Part of a small language model's weights.
Size: 14 layers, width 640, 70.3M parameters.
Each number is 50 + 15 x the weight over its row's rms, rounded and kept within 0 to 99. Layers, rows and columns count from 0. The size before them is the row's rms in percent of the matrix's.

# layer 4 MLP down (transposed), 1280x640, rms 0.0311, rows 1153-1196, columns 0-79
097:42 42 50 32 61 29 43 42 74 67 37 30 68 50 70 34 48 66 45 35 63 73 41 23 49 28 45 72 35 26 77 23 22 51 12 50 56 67 64 86 73 61 70 45 68 60 57 50 58 42 57 51 34 22 49 65 51 67 43 37 49 41 52 40 55 46 51 66 57 69 44 44 57 57 52 65 43 49 47 66
107:37 81 53 55 31 53 45 29 59 51 35 37 45 53 04 38 45 42 46 34 53 65 71 63 60 59 59 53 00 53 65 23 67 68 83 31 71 80 66 47 56 36 52 81 36 30 71 39 31 47 24 76 66 34 52 32 39 34 49 38 16 63 56 51 33 31 65 63 49 58 36 61 26 39 51 71 42 35 63 30
097:77 58 32 35 42 50 27 44 76 33 35 35 50 69 49 45 51 59 41 61 31 71 55 48 51 56 22 61 34 75 70 73 65 64 45 31 48 62 67 48 64 64 44 60 62 32 47 69 54 42 72 45 35 43 27 51 35 55 49 50 71 35 17 56 23 60 40 34 59 84 38 31 30 48 38 53 71 42 48 31
094:61 41 46 35 47 52 46 43 46 47 47 47 37 46 55 58 89 40 64 30 43 83 73 34 41 44 29 47 54 57 39 39 55 58 36 14 60 49 39 43 36 54 71 66 62 26 16 46 47 64 35 50 43 65 47 45 38 59 29 41 52 48 61 62 63 57 60 57 41 69 67 34 47 45 60 34 61 56 46 48
093:50 69 57 60 62 29 56 41 60 44 32 60 30 54 38 49 38 40 42 58 50 40 46 44 52 30 20 59 68 49 48 46 68 55 69 40 20 36 37 41 45 56 58 35 13 47 67 94 66 31 57 71 74 56 55 74 58 21 67 60 70 35 42 35 66 37 25 33 48 43 54 42 50 60 50 57 58 43 56 76
106:55 37 57 39 54 62 56 66 19 49 50 40 48 39 65 31 61 64 60 43 61 52 38 34 65 59 36 53 36 59 39 79 94 53 46 63 83 36 40 39 69 58 33 52 73 42 39 69 50 56 62 54 49 59 57 40 45 74 56 51 56 59 43 48 42 51 68 61 41 15 43 60 64 33 40 34 56 45 71 72
099:41 48 61 48 81 48 25 83 49 60 61 54 57 59 64 41 44 57 73 44 69 64 55 33 40 41 57 46 51 70 73 58 32 68 76 63 75 44 65 39 73 60 57 55 63 40 63 57 64 28 61 52 47 39 54 35 49 28 40 58 47 48 66 17 62 69 38 55 67 62 31 68 23 33 45 49 46 41 47 86
092:66 35 68 99 84 45 49 43 60 58 59 44 47 51 62 50 73 55 41 33 71 44 31 64 14 62 42 66 46 39 51 46 69 42 36 72 36 52 74 44 67 65 45 29 61 63 44 48 33 43 63 65 38 71 59 57 81 49 51 45 51 53 24 35 49 48 35 46 79 43 43 38 53 65 77 53 47 29 57 50
090:62 36 57 39 82 50 50 73 07 36 39 54 61 47 85 51 61 57 45 67 44 33 69 55 70 33 44 55 44 52 59 49 48 53 25 43 57 41 34 25 32 28 52 39 56 52 31 33 26 33 29 42 32 23 34 57 50 37 43 40 71 39 47 50 28 63 99 43 68 23 66 41 47 35 55 38 37 42 64 56
102:60 28 33 47 44 89 32 69 32 53 72 56 46 35 48 55 72 39 46 33 59 69 85 61 42 48 47 36 10 31 65 57 24 48 74 60 53 42 56 57 75 49 55 61 46 53 49 54 67 51 37 58 63 82 48 57 23 68 47 24 48 55 39 55 25 36 51 56 80 29 61 22 46 22 53 80 71 44 64 58
091:29 29 43 61 92 51 50 63 50 56 62 70 44 36 39 49 46 65 38 72 49 69 47 33 49 57 51 51 67 57 46 44 50 45 31 61 33 63 20 48 64 59 40 15 76 63 41 44 42 54 66 39 48 38 62 69 32 59 61 38 45 45 41 66 57 68 32 35 34 54 41 53 45 37 67 48 46 46 38 41
109:39 38 44 52 74 62 65 56 39 65 71 53 50 44 52 45 56 57 38 68 34 57 19 48 38 46 63 57 39 33 43 52 41 53 39 52 60 70 63 45 74 64 43 71 46 69 63 49 70 35 43 58 51 53 65 32 54 50 55 34 85 29 52 70 33 61 57 36 76 10 39 85 40 66 64 42 49 65 46 52
097:52 26 47 55 36 52 44 44 57 32 52 30 37 28 56 40 32 56 49 24 57 54 59 43 24 49 54 55 48 52 58 60 39 31 40 47 47 39 62 48 47 55 63 29 54 85 65 78 50 56 79 58 88 47 75 51 64 41 69 33 15 21 50 35 26 60 55 50 66 48 37 64 69 29 76 46 55 27 39 41
104:39 55 62 40 69 25 59 71 43 81 50 57 58 84 69 57 41 50 54 17 45 58 77 24 33 50 62 83 30 52 27 31 74 44 75 57 68 36 58 26 44 53 54 64 66 59 34 32 44 63 51 23 48 62 36 82 49 67 37 39 46 54 78 18 46 76 76 48 55 75 72 48 51 64 44 57 76 32 76 38
101:17 38 19 54 61 65 52 56 52 29 60 60 53 37 40 62 45 36 36 51 49 30 41 40 72 33 51 53 55 05 55 58 33 57 72 53 37 57 36 54 46 26 55 26 30 58 63 54 71 35 71 32 52 54 49 67 39 44 61 39 36 60 78 51 83 48 55 53 24 42 48 51 45 42 32 66 66 69 59 64
097:66 70 41 45 22 67 66 59 48 51 46 41 47 27 52 43 51 53 23 47 47 31 47 49 57 36 74 49 48 38 50 57 43 39 22 45 54 30 68 52 52 49 64 30 55 41 45 16 68 50 58 76 42 72 26 58 56 42 41 43 56 31 34 43 65 49 49 42 56 63 39 75 55 26 69 43 70 28 60 53
110:60 74 56 43 57 56 64 44 37 42 58 43 70 53 44 43 45 36 53 61 32 45 45 60 56 54 78 55 35 40 33 21 43 30 69 57 41 48 53 61 31 50 28 32 29 56 39 33 43 48 59 27 44 39 39 48 36 82 56 63 25 55 46 63 48 32 57 47 53 60 46 48 46 55 20 65 68 14 44 35
102:61 74 38 52 46 66 57 49 65 37 62 42 30 50 64 64 58 55 49 52 79 46 21 25 66 65 50 52 49 16 30 36 75 39 67 34 54 50 36 49 52 75 53 49 68 25 00 48 59 61 48 62 47 72 41 39 46 22 14 63 62 51 32 66 39 78 45 56 46 58 60 55 53 58 58 37 50 39 66 75
096:67 57 51 33 29 64 70 33 42 60 61 49 42 48 35 25 56 70 25 62 54 59 61 39 80 61 15 50 49 45 65 40 80 25 60 57 53 63 57 69 16 49 81 39 71 33 42 47 51 58 68 58 46 37 58 52 63 49 43 47 64 61 61 55 31 59 76 50 67 55 36 63 41 50 41 74 53 26 19 38
100:33 50 35 42 68 56 52 57 28 41 31 55 45 50 42 44 37 52 46 48 59 73 50 52 43 21 49 39 46 75 40 55 69 65 66 22 65 28 31 61 29 53 83 47 64 52 36 65 59 50 47 72 31 58 71 40 33 65 72 76 81 25 67 67 42 38 39 11 42 67 70 48 60 62 29 53 42 49 55 60
094:43 60 66 58 24 34 25 42 60 67 60 55 54 53 44 32 53 33 55 31 39 25 72 47 66 36 59 30 42 47 53 53 51 54 54 51 25 53 54 42 49 12 46 50 59 59 52 54 61 30 34 49 69 50 57 49 77 40 56 67 44 65 29 79 69 38 45 67 26 60 63 65 53 59 68 60 72 04 34 49
100:64 38 43 59 21 30 28 47 72 56 67 51 69 61 49 53 70 25 55 46 40 76 33 59 57 45 38 49 70 42 50 48 30 58 40 68 41 43 36 60 59 46 45 55 00 61 55 32 48 58 50 50 66 39 68 55 64 33 68 75 43 44 52 73 42 70 36 63 18 37 17 62 48 66 85 62 62 65 30 51
092:71 47 57 82 39 60 51 58 44 37 54 21 59 43 75 28 50 64 44 65 68 50 71 49 75 52 51 72 53 46 48 51 51 50 33 46 59 45 53 29 58 53 56 41 70 51 78 71 61 66 53 59 48 49 29 34 79 48 66 44 67 64 63 07 56 42 41 53 19 60 24 38 28 51 54 70 32 50 53 62
102:68 33 17 28 65 62 21 49 64 82 28 41 27 49 38 84 48 57 42 65 35 49 40 53 56 30 39 59 50 52 58 37 82 38 36 54 39 63 51 56 45 62 32 63 43 63 79 52 51 52 73 31 58 42 58 43 59 29 53 70 45 43 39 68 53 40 30 40 79 50 23 51 73 75 49 19 33 53 48 60
102:80 57 48 59 61 65 25 61 57 42 33 45 43 32 59 55 46 49 56 60 37 87 61 23 72 41 34 12 76 58 59 54 50 58 38 51 66 42 48 63 70 27 63 46 37 66 58 60 50 37 63 55 70 73 68 62 42 61 31 49 45 58 64 40 48 36 33 70 63 37 47 37 57 56 69 50 49 46 74 64
098:53 30 38 52 45 43 41 50 13 49 26 52 70 75 48 49 30 78 76 61 38 32 38 29 56 53 29 47 62 45 48 46 25 67 46 50 42 54 63 55 70 49 23 69 25 42 42 37 68 50 52 48 40 76 60 34 44 69 47 53 73 49 42 55 51 73 56 32 39 41 79 51 35 63 50 32 47 42 58 62
105:49 78 46 50 84 47 42 57 59 32 34 62 51 46 44 71 43 37 43 49 51 50 21 32 34 36 48 51 35 72 27 70 47 34 56 74 52 52 25 49 62 38 24 21 44 50 31 56 38 44 44 32 57 53 62 29 35 37 61 65 32 60 56 41 33 82 53 35 67 48 31 45 53 57 47 72 61 68 35 55
100:70 53 23 45 35 61 07 17 75 42 73 57 48 48 62 55 56 66 99 31 53 56 60 57 71 56 41 53 81 97 31 42 35 57 44 70 46 39 34 57 70 34 58 65 75 39 53 21 66 43 61 48 41 48 56 15 67 42 40 64 42 59 09 47 53 62 62 49 55 59 63 45 53 63 20 59 36 63 48 39
111:54 64 61 38 63 13 78 61 64 39 55 41 38 71 55 47 28 46 58 78 76 51 48 69 26 49 34 80 40 56 41 59 57 53 56 45 80 39 59 65 63 56 34 52 59 30 25 40 41 42 48 73 43 53 38 78 67 52 43 62 55 04 69 63 50 43 39 44 63 30 31 24 37 91 54 33 61 45 55 36
094:58 34 67 54 34 66 57 50 50 45 44 60 22 65 56 25 43 62 32 51 63 45 54 69 52 56 67 69 42 41 67 27 52 50 81 29 40 42 49 89 47 94 24 48 48 76 46 51 60 39 26 13 37 75 68 38 54 74 60 57 45 62 23 62 55 37 29 23 71 52 41 38 67 33 76 57 48 82 54 53
102:27 29 50 53 54 46 66 41 25 50 30 54 39 37 57 58 76 51 40 45 52 55 47 45 86 56 51 57 22 39 39 62 51 15 67 53 61 61 71 51 49 38 66 26 39 50 39 50 18 28 69 38 49 75 38 55 49 58 00 45 64 72 44 46 38 45 48 63 71 65 75 44 43 49 81 46 52 67 45 16
106:47 59 69 31 36 33 35 71 66 46 51 59 49 46 46 13 70 73 45 39 53 29 58 24 38 55 50 50 76 35 51 69 43 54 42 44 51 54 70 50 48 54 59 45 46 54 60 53 35 74 64 58 55 21 28 52 73 58 48 55 47 36 48 61 55 42 61 68 33 50 56 53 56 25 51 46 61 45 55 48
110:80 63 77 52 09 43 47 62 60 61 66 58 54 29 59 54 51 49 60 60 45 41 35 49 55 48 72 49 32 72 32 77 48 38 49 62 41 64 56 48 49 52 55 37 50 53 69 32 27 56 41 41 65 50 41 46 51 45 52 30 52 66 49 34 74 67 54 44 55 59 45 62 47 63 47 82 59 69 71 36
106:65 47 72 52 48 71 38 70 48 28 44 71 21 57 58 53 50 81 38 26 45 44 44 62 40 21 43 61 66 56 49 35 84 56 61 63 70 51 23 23 62 52 39 56 52 68 54 55 39 56 67 40 64 38 59 19 76 53 39 53 56 41 53 15 51 61 62 22 60 28 17 37 54 78 51 25 72 29 70 47
092:37 56 18 73 53 58 77 37 30 64 43 42 49 68 56 36 34 81 47 39 65 62 48 48 69 87 40 49 63 43 55 54 40 49 55 61 54 62 30 15 51 61 38 87 40 30 28 87 37 53 36 59 36 81 27 50 49 38 73 38 36 66 66 47 55 56 33 69 54 62 31 60 45 73 33 56 63 43 87 57
100:34 26 38 77 23 34 50 69 50 42 54 51 36 63 51 32 51 76 37 36 66 45 35 46 62 51 64 44 56 50 30 36 91 25 66 44 53 47 58 40 23 45 61 40 35 41 50 50 37 45 72 54 46 60 50 61 61 18 60 44 46 61 41 64 73 33 79 38 47 59 40 73 38 23 68 70 45 43 80 53
100:44 49 46 32 52 42 67 69 52 77 41 46 22 24 59 69 31 34 43 22 40 29 58 81 58 51 62 34 53 70 16 38 50 31 33 60 47 21 58 44 39 34 65 37 32 54 72 52 53 44 64 33 99 31 43 54 42 55 46 40 46 44 21 28 81 61 47 26 66 27 44 38 69 33 22 59 81 55 36 43
095:36 64 17 59 83 29 26 48 27 83 43 54 31 39 20 62 31 28 30 61 47 49 46 49 43 53 67 55 48 38 63 36 62 41 38 56 31 66 63 75 49 47 61 33 48 30 51 60 43 28 54 42 39 61 42 47 68 34 51 73 51 58 55 59 70 69 55 56 29 34 41 60 48 48 72 47 36 41 52 69
097:56 34 65 55 51 11 48 49 57 27 53 68 29 22 62 54 79 77 57 40 71 66 46 29 62 49 31 38 56 50 70 31 71 44 61 45 58 62 39 39 68 51 51 51 80 49 49 46 53 37 47 31 54 11 69 17 48 35 35 59 40 38 36 52 45 36 76 88 46 77 71 50 77 55 92 58 55 39 65 41
099:53 64 50 39 55 55 35 68 70 18 47 57 48 68 47 35 76 54 50 19 57 79 64 43 33 58 56 38 50 24 66 59 78 74 52 59 34 33 47 35 57 56 75 60 48 64 56 43 56 44 48 59 59 30 48 44 38 38 67 35 52 25 68 49 76 44 68 90 45 39 58 22 52 64 65 42 49 45 64 55
101:63 50 44 41 27 31 47 17 42 46 41 09 49 22 21 29 62 46 66 35 30 20 32 47 53 43 65 39 29 71 52 40 55 50 40 54 60 31 63 70 59 33 40 64 53 42 14 50 58 29 49 74 18 57 49 58 53 56 70 79 51 57 76 73 39 50 53 53 69 45 38 61 46 53 34 54 52 41 53 20
111:42 57 24 56 40 65 02 39 32 53 53 44 55 35 58 54 49 43 60 38 55 57 38 13 36 47 37 76 41 41 54 53 46 59 56 54 30 68 50 57 53 59 32 31 58 52 20 48 60 31 42 36 57 60 42 47 69 36 43 69 59 73 42 52 30 39 57 64 79 59 72 39 71 52 40 32 62 59 51 46
099:47 37 57 48 43 92 60 52 52 55 65 32 80 58 53 59 48 34 77 59 67 41 76 33 60 69 52 56 62 45 32 60 39 26 37 30 41 61 42 44 47 58 54 36 50 46 50 51 67 35 63 51 19 50 42 44 50 37 44 55 57 55 68 45 51 46 39 55 17 30 46 29 39 54 76 54 22 37 68 35
101:70 54 46 29 39 45 65 30 53 78 31 57 69 37 41 71 68 54 37 66 26 56 15 59 16 18 33 72 58 67 67 36 63 45 55 42 42 59 29 49 60 47 57 57 55 44 40 23 33 48 51 37 73 61 45 63 40 45 67 25 31 51 68 42 30 38 42 44 24 56 54 59 52 50 29 38 44 49 25 57
# layer 4 MLP up, 1280x640, rms 0.031, rows 1154-1197, columns 0-79
113:46 41 46 25 50 27 50 40 33 23 40 34 47 45 43 66 53 47 43 48 40 41 34 03 81 60 66 42 65 49 45 67 34 34 39 41 40 49 51 60 60 48 69 44 63 76 57 54 57 62 59 47 24 32 44 29 75 49 32 43 80 61 58 40 42 62 31 56 25 85 43 23 39 53 49 52 34 51 32 67
100:20 36 63 28 49 33 49 54 43 42 76 45 54 27 43 38 61 52 22 47 52 43 46 54 51 50 20 35 29 78 51 24 40 34 41 57 67 56 58 36 70 35 40 42 27 48 74 51 64 67 53 37 63 71 61 31 33 36 22 30 25 67 33 43 64 12 38 74 37 68 05 53 76 39 42 58 36 63 51 61
096:63 43 17 51 19 49 45 51 35 18 49 55 50 54 55 81 48 44 48 53 39 51 34 71 43 58 80 42 70 69 38 58 67 27 68 45 75 54 40 55 58 37 50 47 41 42 41 83 27 64 44 87 53 54 25 62 32 54 63 76 61 53 45 50 36 53 43 53 46 44 27 59 61 44 59 46 60 66 25 53
085:65 29 38 34 40 41 61 50 59 41 26 69 76 60 45 78 43 56 38 42 20 56 66 42 99 58 08 57 55 41 58 65 35 58 36 52 42 36 47 58 45 83 73 55 69 42 68 54 75 55 70 35 59 36 57 69 48 58 73 40 42 49 40 43 25 51 81 38 70 63 44 31 31 32 32 66 45 60 52 57
112:61 45 42 59 76 28 39 23 59 47 64 46 52 47 62 63 45 28 40 55 44 51 59 55 41 35 44 85 59 72 01 20 30 69 16 42 37 46 39 51 41 19 34 55 79 35 69 48 31 60 83 60 48 37 40 41 44 47 64 51 31 54 36 37 20 54 42 52 56 57 31 48 36 49 47 67 63 79 44 51
101:62 65 55 51 33 33 15 39 74 61 37 45 51 65 25 55 64 45 27 46 23 58 72 23 22 66 38 33 41 49 46 26 53 38 47 71 35 46 27 49 24 53 31 37 55 58 68 58 47 54 46 46 73 35 83 46 37 51 70 54 40 51 13 49 31 49 38 45 53 71 73 67 53 49 33 44 55 67 46 41
088:20 21 37 12 40 47 64 70 30 32 61 73 17 65 55 58 29 34 52 59 23 48 38 65 62 57 91 41 52 48 38 36 67 57 27 81 37 52 25 71 69 39 62 25 34 51 41 46 45 72 44 74 50 52 40 91 52 35 26 64 57 42 39 21 75 49 65 72 60 63 76 53 73 27 52 43 55 40 68 51
096:40 42 72 49 42 40 43 46 51 47 72 56 30 52 21 61 72 37 23 44 29 36 60 45 60 73 66 74 52 65 40 48 86 63 20 49 61 64 58 36 33 67 50 55 58 63 18 36 48 70 35 69 74 76 56 27 49 54 38 50 43 79 42 45 75 47 34 60 33 44 58 64 67 70 33 63 48 44 39 22
110:40 63 63 68 77 45 73 51 36 42 67 53 98 66 76 36 66 59 57 61 38 38 17 42 73 41 49 49 47 39 45 49 31 32 38 55 57 34 86 48 41 41 46 31 32 62 47 38 73 85 12 33 60 53 41 69 39 53 44 62 48 44 31 42 57 34 72 52 47 45 47 60 60 32 70 82 50 50 49 71
087:28 59 67 44 86 35 58 52 52 41 58 61 70 59 54 68 63 35 47 49 50 62 31 31 21 32 35 30 47 38 47 29 51 75 44 43 52 44 53 76 59 56 86 24 26 72 52 53 26 55 59 57 76 64 43 21 61 58 39 66 48 72 60 51 48 72 50 54 49 66 52 61 20 67 59 50 23 23 34 58
111:55 75 66 61 25 70 52 43 74 55 56 22 45 47 61 72 68 49 56 60 61 62 41 60 42 55 79 55 55 46 46 67 67 49 64 68 27 51 84 29 34 57 83 28 47 55 58 44 53 31 52 57 64 55 67 71 56 57 68 37 57 62 43 32 58 56 62 56 70 27 77 65 77 46 33 47 56 90 51 57
097:47 57 40 82 69 51 40 41 39 65 37 64 70 41 65 69 56 58 18 78 58 56 31 74 52 40 48 30 81 77 54 45 87 36 30 58 40 61 36 64 47 42 47 60 56 47 53 50 64 36 39 51 18 40 47 46 58 27 62 27 61 69 34 40 55 48 25 50 11 44 21 73 55 48 37 82 39 70 37 48
114:67 45 59 50 51 59 44 69 69 57 36 49 29 48 44 79 46 29 12 62 54 54 09 60 42 39 69 43 42 32 82 52 29 30 50 79 44 52 87 45 11 49 71 67 54 53 62 63 51 48 43 49 40 63 52 45 38 77 25 76 40 33 41 45 29 14 30 48 41 41 44 54 52 50 39 57 45 75 50 25
108:62 51 45 37 48 55 36 40 60 72 47 73 64 18 40 29 77 39 31 18 45 67 55 47 32 40 43 42 42 45 64 38 55 48 32 56 46 58 69 85 56 88 65 29 68 57 30 54 77 65 46 29 84 32 82 44 55 50 52 58 67 29 54 49 37 55 68 62 27 62 48 29 46 54 71 92 17 60 51 31
095:58 58 40 39 50 64 76 65 53 54 30 49 62 56 44 51 56 72 56 55 45 54 87 47 38 48 56 56 62 49 20 42 39 59 32 76 72 28 62 50 46 75 65 44 55 51 45 34 31 57 52 69 48 35 19 39 17 49 38 85 75 30 52 69 52 69 62 70 47 62 64 69 44 35 61 56 46 48 54 51
118:11 32 71 45 31 29 84 50 63 43 42 50 43 48 53 82 38 53 57 37 43 34 67 25 43 31 71 50 51 47 56 74 48 63 30 37 44 58 64 59 61 43 72 31 52 33 66 58 50 76 38 61 62 46 65 35 53 37 53 36 45 22 50 41 37 66 49 38 55 77 51 58 57 31 73 28 23 74 68 69
101:42 74 56 67 47 72 53 09 57 42 49 51 71 55 44 65 43 70 70 54 18 40 39 22 40 58 51 73 46 55 56 32 61 35 57 44 48 57 59 61 55 42 64 36 51 38 77 43 44 39 55 51 53 55 67 33 57 58 32 59 33 56 41 36 33 35 76 42 32 52 56 62 26 50 43 56 74 33 42 45
102:69 54 51 60 27 36 54 29 72 44 54 42 31 57 53 50 50 39 62 48 64 53 62 44 58 60 45 66 71 53 60 60 34 47 13 35 49 47 62 74 66 62 40 61 22 66 46 54 60 40 24 71 10 45 54 52 41 64 45 60 27 49 62 71 34 33 64 57 63 82 65 42 56 71 36 43 62 66 71 42
093:52 70 48 58 45 43 41 60 90 97 49 60 44 41 57 49 58 74 67 35 36 53 21 27 62 07 39 63 56 42 31 38 52 53 86 41 34 59 55 49 47 27 45 65 42 63 20 28 79 42 50 39 47 74 64 62 65 62 40 44 35 52 39 83 64 66 46 66 51 54 56 53 41 76 39 51 42 62 31 57
090:49 65 38 43 44 56 51 40 63 68 36 57 49 43 39 54 37 29 65 51 15 57 77 72 39 44 38 46 56 41 44 65 37 75 44 73 62 62 46 53 86 80 49 60 45 50 71 56 71 52 66 49 57 48 63 40 43 58 54 67 47 49 79 64 39 79 59 45 55 49 39 64 39 36 36 35 47 57 44 79
099:47 61 71 55 73 27 55 54 46 45 43 54 29 45 35 57 77 64 63 22 55 64 41 43 14 70 31 30 77 52 68 43 61 35 70 38 61 66 49 59 07 51 45 24 53 51 43 36 52 43 40 41 41 43 51 42 62 41 42 40 39 51 55 70 40 42 33 58 63 49 76 54 48 56 60 54 63 23 29 41
087:34 68 54 61 49 24 51 75 69 49 57 34 59 47 52 70 65 42 65 44 68 43 30 67 46 68 64 76 30 67 66 61 65 26 43 24 58 13 33 37 42 61 71 39 51 70 63 58 26 69 34 42 63 66 40 51 45 66 43 41 45 49 62 40 64 42 58 72 60 42 34 62 50 60 31 39 40 31 59 37
099:48 40 70 46 57 61 65 49 71 60 45 33 50 28 47 58 54 38 51 51 47 70 55 31 41 70 56 53 39 42 62 62 39 54 26 53 35 54 25 56 17 52 68 44 44 59 38 74 48 52 30 63 28 76 74 53 49 58 66 52 58 39 57 79 59 48 50 37 31 67 48 28 40 46 35 34 48 49 86 36
099:42 55 60 61 29 03 68 71 70 43 48 22 38 72 49 35 41 37 57 53 54 65 05 45 43 65 48 62 55 78 40 39 34 41 67 34 72 52 59 37 40 55 53 73 53 33 58 34 51 51 31 49 65 14 64 43 35 40 37 46 55 19 56 48 55 42 61 37 65 42 44 62 70 56 35 69 66 39 49 46
094:52 25 40 80 74 46 67 41 57 71 23 45 36 78 36 46 50 34 33 48 54 58 51 28 41 38 57 56 62 52 38 43 43 29 22 46 52 90 23 65 53 62 23 56 51 33 57 28 55 87 50 40 25 59 48 39 37 50 63 49 32 52 50 32 40 44 60 14 72 66 24 67 27 75 44 61 65 43 54 51
111:42 75 28 66 48 41 73 27 39 59 84 66 46 66 56 48 29 65 45 68 45 41 70 41 44 37 76 50 45 38 48 62 47 31 34 38 34 45 56 70 18 38 64 53 39 48 54 36 56 53 38 51 51 43 35 55 43 60 54 67 66 68 46 58 46 49 84 36 35 46 76 45 26 21 32 32 69 39 76 39
093:65 52 63 94 35 63 45 32 34 53 57 44 42 48 34 37 35 58 42 36 44 32 26 63 48 66 42 45 45 34 14 66 33 49 73 66 29 49 57 65 74 63 60 39 46 33 55 28 49 45 81 48 48 82 60 43 56 22 77 64 67 63 76 40 44 50 55 40 60 29 36 50 58 59 71 54 39 35 77 40
104:64 39 52 65 53 35 36 55 68 55 26 31 72 56 38 60 32 46 28 54 38 51 50 41 44 49 19 72 36 35 23 50 53 73 43 57 27 74 43 66 29 23 34 53 60 29 49 59 36 50 79 44 29 70 39 41 43 55 53 49 51 40 45 25 58 38 53 66 20 67 32 42 50 34 37 57 52 30 46 49
097:53 54 33 19 52 43 18 57 68 84 51 34 49 35 56 69 61 52 54 56 62 33 44 56 52 39 55 37 54 55 64 73 49 53 59 71 23 43 61 27 34 38 50 70 45 20 85 76 64 72 70 64 66 53 36 53 79 31 52 76 28 18 71 52 51 62 51 71 36 45 37 37 43 30 40 33 54 49 82 32
093:45 50 27 46 65 61 41 66 32 63 79 42 73 67 60 28 65 59 57 58 63 19 64 56 61 24 35 62 49 36 15 60 13 57 38 35 19 40 48 53 59 52 66 46 68 41 60 62 39 58 46 50 45 57 51 88 44 47 38 76 34 19 34 41 50 62 44 41 55 27 30 67 31 71 47 36 61 46 75 26
111:60 46 57 39 39 49 42 17 41 55 37 49 60 40 38 18 86 51 24 40 56 71 40 18 62 69 56 26 52 70 57 57 37 74 64 25 67 38 33 61 55 57 38 45 42 72 43 80 45 67 62 52 74 38 49 48 56 61 66 58 45 63 31 55 58 64 66 70 74 53 42 56 29 61 59 71 32 42 18 63
108:43 51 52 71 31 41 55 49 35 27 37 52 67 62 22 55 59 64 56 48 62 29 64 49 52 45 62 64 60 90 37 80 49 65 22 59 34 60 80 52 33 35 55 16 73 42 50 25 47 69 29 55 61 53 41 67 85 27 34 37 34 61 63 40 53 64 41 55 77 56 55 60 34 50 47 96 81 34 55 46
106:40 42 51 31 55 54 51 25 60 53 43 31 37 50 44 81 63 44 45 30 58 37 72 42 39 67 66 43 55 54 68 79 16 73 39 36 54 49 50 55 62 25 65 68 71 22 57 50 45 82 39 74 67 38 53 72 54 27 63 31 50 60 39 48 62 69 23 65 07 62 43 65 63 74 62 67 27 47 29 54
084:45 48 58 49 32 04 36 64 51 54 72 39 52 66 72 35 63 57 44 76 43 28 53 59 12 57 46 49 52 60 43 32 77 37 64 69 41 51 61 18 68 34 24 35 58 85 67 44 32 54 40 61 33 45 32 64 69 50 35 73 44 42 46 50 43 41 44 64 22 19 74 23 59 64 46 45 60 38 50 52
093:37 40 48 35 43 50 33 58 86 50 81 55 62 36 38 31 49 58 55 58 30 69 53 44 52 58 55 56 55 35 26 44 53 52 51 11 42 68 52 48 55 64 39 84 56 82 77 42 53 42 36 68 68 61 42 14 71 59 65 41 55 31 59 46 52 41 54 37 68 32 37 66 80 63 57 47 39 52 32 43
102:64 48 35 58 41 65 58 52 73 64 57 31 51 26 41 66 42 57 56 47 53 50 81 31 41 41 44 43 70 39 31 55 58 59 47 39 46 67 46 48 65 74 69 30 68 31 17 88 62 56 40 22 49 54 57 70 50 72 68 53 68 66 42 65 82 44 56 21 67 58 37 59 51 60 72 55 49 40 40 15
088:42 55 26 77 75 28 44 43 49 38 54 59 48 32 56 39 19 61 17 46 67 47 27 33 91 39 59 61 65 62 59 66 33 42 48 21 74 56 47 53 60 32 25 47 42 47 47 71 53 53 46 60 41 24 54 74 31 59 20 61 56 46 32 83 64 51 35 28 17 24 41 65 51 31 53 54 56 73 59 68
092:52 69 16 38 37 31 17 30 46 64 58 48 49 53 77 55 67 57 52 57 62 37 61 53 54 59 71 40 74 52 51 59 60 46 71 40 49 61 28 64 57 65 67 40 40 30 32 39 49 52 41 40 20 51 54 36 66 44 53 43 44 48 65 31 24 30 53 57 63 70 30 55 38 54 37 38 52 46 74 49
107:41 44 21 56 41 37 72 77 51 39 32 67 47 44 57 55 45 86 68 43 35 33 38 47 66 50 75 44 35 56 44 41 58 25 47 60 33 35 44 43 51 66 62 41 56 57 34 36 33 47 60 50 61 41 54 50 25 46 53 64 62 20 66 49 56 49 22 37 44 78 38 50 29 54 75 41 49 67 46 45
103:53 19 42 32 44 40 52 22 39 61 52 71 65 48 53 61 37 62 25 77 29 35 52 42 63 56 87 49 20 36 58 57 64 33 66 70 51 52 54 61 60 63 50 69 55 52 40 63 37 83 57 59 65 50 55 38 60 49 65 70 59 67 65 37 39 43 65 27 45 59 35 72 36 71 65 39 49 31 46 58
106:70 54 81 73 25 69 21 38 77 67 68 37 68 46 58 53 68 40 43 70 58 52 31 61 62 68 37 47 39 62 46 71 67 25 52 73 36 66 67 42 84 85 43 48 64 40 53 61 43 41 42 69 41 54 47 36 45 32 42 80 60 38 76 47 22 63 33 34 54 60 52 50 48 66 26 46 19 40 36 63
095:43 40 32 34 33 75 54 82 36 37 65 40 46 50 65 43 73 41 51 76 63 70 46 64 71 41 35 78 74 43 59 47 57 35 64 36 38 48 79 43 50 38 50 31 42 35 65 75 52 74 60 74 40 50 41 75 30 45 64 54 36 41 59 43 40 69 53 56 40 70 29 41 75 30 15 77 38 26 39 42
099:55 63 82 69 64 40 35 53 95 20 41 34 43 59 65 39 61 30 23 55 65 52 63 61 38 56 63 45 66 31 54 63 69 44 55 70 48 39 23 42 36 22 66 40 53 38 35 30 43 70 39 63 45 57 64 57 31 28 67 48 32 48 33 64 36 55 36 39 70 56 53 42 44 45 70 38 42 52 45 45
102:36 35 61 43 46 47 40 44 56 47 45 57 57 45 50 39 55 47 81 53 46 59 86 64 41 36 43 79 58 59 37 39 30 56 41 33 69 58 58 48 60 30 42 34 34 51 40 48 46 54 48 43 46 36 49 58 36 06 38 62 41 44 46 42 46 25 27 33 22 77 65 53 42 20 33 26 62 38 33 57